{"n_layer": 14, "d_model": 256, "n_head": 4, "n_kv_head": 1, "head_dim": 64, "d_mlp": 320, "vocab_size": 2048, "activation": "swiglu", "norm": "rmsnorm", "norm_place": "pre", "norm_eps": 1e-05, "positions": "rope", "rope_base": 100000.0, "rope_fraction": 1.0, "qk_norm": false, "attn_scale": 0.125, "bias": "qkv", "tie_embeddings": true, "parallel_block": false, "init": "normal", "init_std_qkv": 0.0325, "init_std_o": 0.0325, "init_std_up": 0.0325, "init_std_down": 0.0, "optimizer": "muon_variant", "lr": 0.006, "lr_mult_o": 0.753, "lr_mult_down": 3.0, "beta1": 0.9, "lr_head": 0.00597, "grad_clip": 1.0, "warmup_steps": 200, "schedule": "wsd", "decay_fraction": 0.888, "decay_shape": "linear", "final_lr_fraction": 0.05, "batch_tokens": [16384, 32768, 49152], "seq_len": 1024, "doc_mask": false, "z_loss": 1e-05, "train_tokens": 284800000, "steps": 8936, "dataset": "wikipedia_en"}
Each number is 128 + 32 x the weight over its row's rms, rounded and kept within 0 to 255. Layers, rows and columns count from 0. The size above them is the row's rms in percent of the matrix's.

# layer 7 attention output (transposed), 256x256, rms 0.107, rows 16-20,80-84,144-148,207-211, columns 128-255
size [113 102 119 112 105 104 125 101 102 123  84  96  89  83  85  86  89  79  86  83]
[[123 111 100 111 151 153  90 140 104 125 154 135 148 191 115 128 150  98 181 151  73 107 116 141 145 101 126 113 136 124 110 125 188 134 125 155 148 100 167 132 120 113 161 120 121 123 124  65  48 137  80 136 151 134 142 124 107 139 180 113  94  78 126 173  55 119  78  39 134 100 130  67 172 184  84  73 168 131 124 150 110  68  68 148 171 144 157 107 103 135 170  84 117 156 131 118 173 150  84 113  99  86 128  78 104 143 124 123 127 102 165 144 175  96 143 174 145 129 105 191 188 109 150 127 152 179  86 177]
 [ 75  79  75  96 122 108  89 113 122 127 115 122  60  93 126 154 137 219 126 154 120 115 112 124 145 114  82 104 117 161 113  96 160 108 108 157  85 192 185 148  77 148 118 111 115 164 139 129 152 117  83 102 114 147 122  85  64 146  90 164 145 116  98 119 152 139 121 151 107 121  98 105 101 120 153  86 150  71  95 146 163 142 126 118 137 105 120 134 101 120  94 183 129 134 159 127  92 127 119  77 157 126 112 148 131 198 135 149  78 124 104 109 104 113  76 117 136 161 107 129  80 122 144 191  82 141  76 123]
 [162 126 100 157  96 218 139 180 163 140 190 108 100 127 160 128  93 196  89  91 170 164  81  68 193 110 126  40 101 141 123 148  78  94 146 119 116 130 118  62 179 100 103 139  86 118  68 150 116 137 173 169  93 147 194 170  90 177 162 145 132 115 116 168 159 133 164 137 134 111 145 110 119 144  89 112 182 184  78  92 126 153 133 138 116 119 119  60 122 142 115 125 105  78 140 112 180 149 120 180 138 124 129 138 139 142 170  98 177 100 114 149  78 156 139 106 149  96 120 148 146 111  87 124 118 142 131  60]
 [132 114  97  95 152 133 107 135 109 121  97 191 102 161 137 156  83 135 106 110 122 148 155  95 163 112 158 106  80 132 156  98 150 143 139 144  96 122 178 126 101 119  98 140 134 142 117 127 178 153  92 134 146 124 105  83 128 129 165 103 118  45  46 119 127 122 107 114 123 146 116 143 129 164 158  88  90 151 120 142 181 126 101 136  98  79 139 170 123 121 132 108 105 115 107 139  67  69 111 117  89 172 120 111 140 114  65 124  99 100 139 132 152  82  56  91 116 162 133 187 109  97 129  97 105 118 130 117]
 [101 145 137  97 140 126 163 141 161  78 108 112  90  97 178 114 138 143 195 123  94  59 186 126 116  98 207  90 116 143 161  99 106 100 147 125  78  54 144 148 148 167 120 108  77 151 153 136 126 135 155 119  53 111 128 155 130 127 143 131 124 136 160 139  81 112  99 139 120 161 129 108 129 132 125 102 142 143  80 195 139  82 154 167  73 119 134 133 103 137 152 173 172 128  80 109 160 137  59 137 168 118 136 160 131 195 139 169 128 212 130 175 114 139 144 118 147 202  93 147 150 109 132 137 119 123 165 121]
 [144 174 138 148  40 145 106 107 109 153 173 174 202  66 149 131 135 131 141 131 104 108 105 133 156 145 203 113 110 138 131 132  80 120 143 113  82 132  98 139 124 154 112 108 159  99  72 172 177  99  94  88 134 140  85  65 143  90 175 144 108  90 130 126 172 154 146 135  88 161 150  76  63  54 100 135  70  47 169  70 116 144 127 165 141 108  84 110 137 127 114 106 147 108 102 148  86 190  48  97 113 115 153 130 140 122 134 145  92 105 119 126  90  95 142 142  78 149 134 136 152 149 130  51 137 123 144 156]
 [130  92 144 156  96  94 170 127 126 107 130 181 204 103 128 136 217  39 142 138 144 108 132  90 131 147 138 167 167  99 154 145 146 142  93  64 134  92 187 186 137  96 122 109 138 169 135  84 145 141 159 142 136 121 165 157 116 119 156 143 120 149 168 102  93 153  85 139  93 165 148 150 130 142  93 147 116  80 153 115 115 137 115  87 145 112 136 114 155  97  81  62  81 152 174 107 143 100 153 126 136 182  57 112 106 186 128 115 156  76 143 102 138 113 127 165 162 155  97 150 105 152  29  70  77 128 148  78]
 [139 137 168 169 170 119 144 122  92 113 174 101 168 133 167 133 101 165 124 147 175 139 147 174 182 170 126 115 165 110 103  84 201 123  78 200 107 160 141 137  77 148 129 103 147 134 133 107 118 157 157 114  88 156  98 110  78 148 114 155 127 119 142  40  64 107 105 129 155 134 156  56 106 105  89 108 143 210 120 135 121 131 147 118 155  60 146 112 124 172  96 101 120 122 111 167 134 124 128 144 114 156 160 108 158 137 131 137 124 187 162 125 148 153 144 179  81 146 145 115 123 120  85 106  82 100  93 128]
 [137 102 113  86 103  80 187  73  67 112 177 117 156  93 120 141 182  73 158 129 119 138 152 143 141 145 175  95 128 133 141  82 127 106 159 173  91 128 101 176 136 134 148  65 121 132  82 140 164 127  84 147  87 112 148 143 121 163 119 127 103 163 174 104 131 193 168  96 173 108 127  97  95 160 156 163 128  59 128 123  82  90 105 139 122 123 152  40 127  75  74  81 173 187 133 121 137 115  94 138 131  89 181 115 167 104 133 105 176 130 145 142 177 185  44  95 125 147 180 140 167 143 136 135 146 116 124 161]
 [176 146  97 153 123 100 165 151 124 197 151 141 164 154 141 127  98 168  99  84 139 149 105 158 143 146 112 132 116 144 160 147 152 177 143 197  73 182 112  84 144 118 128 135 127  95 100 182 128  96  92 151 161 107 104 157 120 137 165 123 145 158 102 127 117 135 183 138  89 125 107 135 153 160 134 190  96 227 123  76 162 187  91 104  88 139 146 140 106  96 140  64 130  65 128 121  90 112 187  94  84 102 112 167  80 125 115 151 164 146 174  92 185 135 102 171 209 113 124 157 132 144 152 165 147 181 109 158]
 [132 142 126 171 113 149 125 151 144  36 173 154 126 163 136 154 136 137 142 174 145 141 126 141 161  86 112  39  99 102 208 139 167 169 118 169 131 147 159 151 158  73 167  90 156 100 147 150 116 116 120  76 170 135  81 131 136  67  61 144 137  96 104 173  83 148  97 113 134 116 120 148 130 194  93 194 102 158 106 209 107 158 122 111 175  98 151 161 141 107 141 162 107 106 121 134 126 114  92  69  94  84 104 144 195 143 162  87 158  82 129 101 114 124 181 163 106 120 118 148 203 116 175  89 138 111 130 155]
 [108 125 137 120 108 120 153 154 125 134 133 150 106 140 141 142 160 155 122 134 185 143  67 171 178  42 127 148 124 154 120 111 133  95 112 158  60 116 131 162 108  89  53 121 146 155 138 135 151 139 124 109 131 123 112 146  34 183  92 179 176 129 144 147 111 135 112 161  75  92 107  97 149 131 165  62 135  92 136 131 123 155 117  72 125 128 185 134  53 130 115  61 145  89 130 101 123 126 113  96 156 166  84 111 110 167 161 118 108 190 143 106 106 118  66 144 126 160 145 109 135 130 135 199  89  75 131 124]
 [118 107 105 177 159 130 126 156 155 201 104 112 162 174 171 155 150 178 136 125 195 110 104 143 162 104  96 113 182 127 114 124 102 137 100 136  63 144 126 117 104 130  75  78 144 153 123 140  97 230 162 161 101 187 176 116  87 113 171 162 196 130 107 107 179  84 150 164 120 189 149 159 147 144  71 131 154 167  80  60 111 149  87 124 184  87 117 126 103 122 105 112 136 136  92 159 137 131 136 162 169 122 102 119 116 108 144 105 112 124 133 170 118 132 142 148 177  53 156 167  79 151 153 151 116 123  75 123]
 [ 94  97  86 140 143 129 136 127  88 131 109 156  72 134 126 125 143 113 139 120  99 152 170 147 147 129 166 117 150 126 179 127  85 141  76 159 101 131 122 118  88 123 108 127 121 104  98 125 114 179 115 145 175 129 121 124 103 143 161 145 145  72 132 144 159 108 117 137 109 174 107 173 141 139  96 129 105 124  78  55 191 145 106 134 148 102 124 187 100  85  91 112 114 144  62 148  90  92 125  93 126 147 127 121 132  87 148 116 117 150 111  89 129 149 107  81 157 118 128 134 141 147 104 165 138  83 185 162]
 [100 117 154 182 129 105 160  97 119 154  87  95 114 128 154 115 158 146 154 123 136 115 128 120 137 139 214 130 131 178 119 123 142 139 127 211 159 140  99 132 164 100 113 156 109  93 154  72 158  48 103 140 147 141 164  91 194  64 104 130 135 125  96 126  77 128  97 150  98 162  93 134 188 128 105 112 126  95 110 135 152 118 116 153 121 186 139 102  56 142 129 144 158 155 101 127 153 111 109 129 100 113 152 172 130 159 128 141  91 177  80 139 144 133 162 154 148 175 115 150 189 103 191 173 152 108 123 125]
 [200 113  77 127 126 141 143  43 110  95 123 163 113 115 117 129  76  93 102 128  85 154 129 164  87 139 178 162 113 107 101 188 133 137 158  41 135  63  66  88 124 158  75 149  92 109 145 133 113 165  70 138 134  94 104 108 166  79 134 159 122 115 116  80 155 160 136 132  96 135 131  56 153 106 118 148 124 156 173 145 101  90 110 154 169 149 108 165 109 141 195 148 172 135 112 146 128 175  78  86 111 164 113 104 129 201 124 129 127 142  93 134 128 141 111 161 132  90 165 141 104 147 122 163  68 111 145 101]
 [145 139 185 184 115 128 151  86 168  48  64  99 184 154 108  67  43 171 100 109 119 128 111 153 142 129 133 125 142 133 138 113 100 142 157 217 132 120 104 157 103 133  85  80 124 143 187 135  93 116 143 160 148 142 159 169 126  49 146 151 160 138 126 112 169 148 126 140 147 143 170 192 104 172 113 119 125  99  94 119 151 131  83 167 147  84 158 155  97 125  82  89 132 120 117 112  86 135 154 134 141  78 117 149  48 149 147 121 131 127 145 134 165 144 104 162 111 121 133 152 156 151  80  67 145 124 183 149]
 [ 54  91  98 126  67 180  93 125  78 128 144 139 124 140 119 170 167  94 182 118 168  96 100  99 141 211 157  77 132  69 123 107 123 105  82 142 102 116 139 137 122 116 154 152 143 148 158 140  83  97 114  37 150 120  72 137 134 120 106 223 108  77 176 132 121  88 143 159 128  66 114  59 183 166 113 130 114 134 156 133 151 105  90 118 128 130 148 112 108 101 124  83 155  73  94 105 160 103 172 125 122 155 111 109 137 148 123 126  97 170 139  64 137 115  67 163 100 113  66 130 193 182  92 144  63  84 161 141]
 [117 114 102  45 138 158 122 161 129 136  93 141 143 112 164  97 145 189 151 118 118 146 110 120 137 152 100 112 178  97 131 103 173 191  79  81 121 147 162 156  88  99 105  75  90 126  90 103 106 156 192  89 156 125  98 147 118  96 157 149 163 110 135 115 131 211 103  86  99 135 149 172 181  93 151 120 130 136  95 157  99 152  62 128 134 138  97 156 157 116 131  81 122  84 123 178 110 149 157 100 134 116 167  65 156 101 105 108 204  87 182 132  95 138 141 149 225  70 122 148 123 140 135 156 148 109 163 123]
 [122 139  91  84 148 148  87 125 112 135 168 125  98  90 144 159 109 118 149 162 159 171 169 118 117  61 113 118 110 121 133 117  98 113 109 135 200 171  90 184 152 114 143 167  76 130 152 122 138 135 150 133 140 125 201 152  76 132 124 135 133 124 153 159  91 124 159 156 104 121 121 117  77  92 142 116 117  80 157  86 145 143  79  78 146 157  87  98 171 114 140 124 126  74 115 104 139 141 177  98 103 145 184 115 155 124 143 127 140 124 131 134  83 181 136 123 150 138  95  49 141 102 165 121 203 102  88 143]]
# layer 7 attention value, 64x256, rms 0.113, rows 16-20, columns 128-255
size [ 97 107  98  94 102]
[[146 132 152 142 117 140 118 120 136 124  51 136 139 123 118 112 122 133 154 141  94 120 142 126 134 162 137  76 149 128 149 167 188  91 123 126 130 142  85 153 129  91  73  94 138 143 134 172  85 170 102 151 178 110 168 129 107 128 112 111 131  83 187 168  96  37 119 141 125 138 154 121  93 174 114 137 170 114 124 109 141 110 133 100 105 138 110  95 162 109 113  89 111 138 179 110 167 177 140  92 147   3 104  74 124 157 112 126  79 123 199 120 129 120  90 102 128  78 160 198 162 150 100 100 150 109 121 115]
 [104 147 139  90 109 137 107 173 102 115 138 134  76 171 125 138 129 143 162 177 129 141  72  89 118 163 106 131 132 123 155 149 161  86 137 109  95 127 154 106  61 134 179 165 110 199 174 172 154  88 134  67 152 167  66 162 152 145 135 165 165 143 179  90  93 120  84  99  93 116 149 116 132 171 157 106 167 138 137  64 190  96 133  86 162 130 188  98 104  75 156 170 171 176  97 118  70 153  76 163 128 139 115 118  81 152 123 140 154 142 138 117 153  94 125 114 114 161 121 157 143 111 145 119 128 141 151 133]
 [145  85  96 170  91 170 118 113 182 171 207 128 160 195 151 149  92 134 155 117 143 202 138 127 162 151  91 129 164 133 124 123 117 155  72 150 136 100 116 109 148 126  94 119 152 142  97 141 119  58 173 171 113 157 134 136 159 155 136 144 136  48 107 202 128 105 164 125 147 147 187 156 139 146  17 161 207  98  82  89 140 127  96 130 138  76 160  40 139 101 127 138 122 133 115 116 144 169 166 175 118 146 163 126 161 141 175 113 211 121 131 131  97 146  97  99 146 122 110 106 114  98 138  62 147  86 140 130]
 [163 127  91  61  96 108 146 129  62 101 114 173  45 194 185 150 110  51  97  97 127 155 122  68 116 131 138  79 117 179 178 141 142 135 128 101  99 108 172 107 102 122  98 148 154 128  90 112 169  72  49 194  93 173 151 107 133 165 130 139  58 111 130  78 139 102 137 134 105 125 150 134 110 140 126 129 143  90 130  60 111  82 100  96 130 109 137 157  69 146 113 114 106 154  70  99  59 109 167  59  72 134 166 134 169 127 129 123 123 105  78 126 167 195  83  48  98 144 133 167 108 164 161  84 145 128 118 124]
 [101 140 169 119 147 108 151 152 156 130 131 155 191 145 122  86  78 163 161 138 109 103  85 150 132 163 108 115  93 138 163 106 125 157 144 128 146 182 185 124 183 117 108 112  61 126 127 118 144  79 108 152 114  57 130 105 141 106 140 149 120 164 154 160  86 168 111 144 116 141 136 112 194  88 147 124  80  97 137  96 139  82  97 127 200 157 154 102 107 101  90 149 135 165 161 126 138 196 127 108 129  95 123  99 135  39 148 145  49 146 107 161 127 170 117 172 122 206 161 151 188 177 166 144 103  91 215 137]]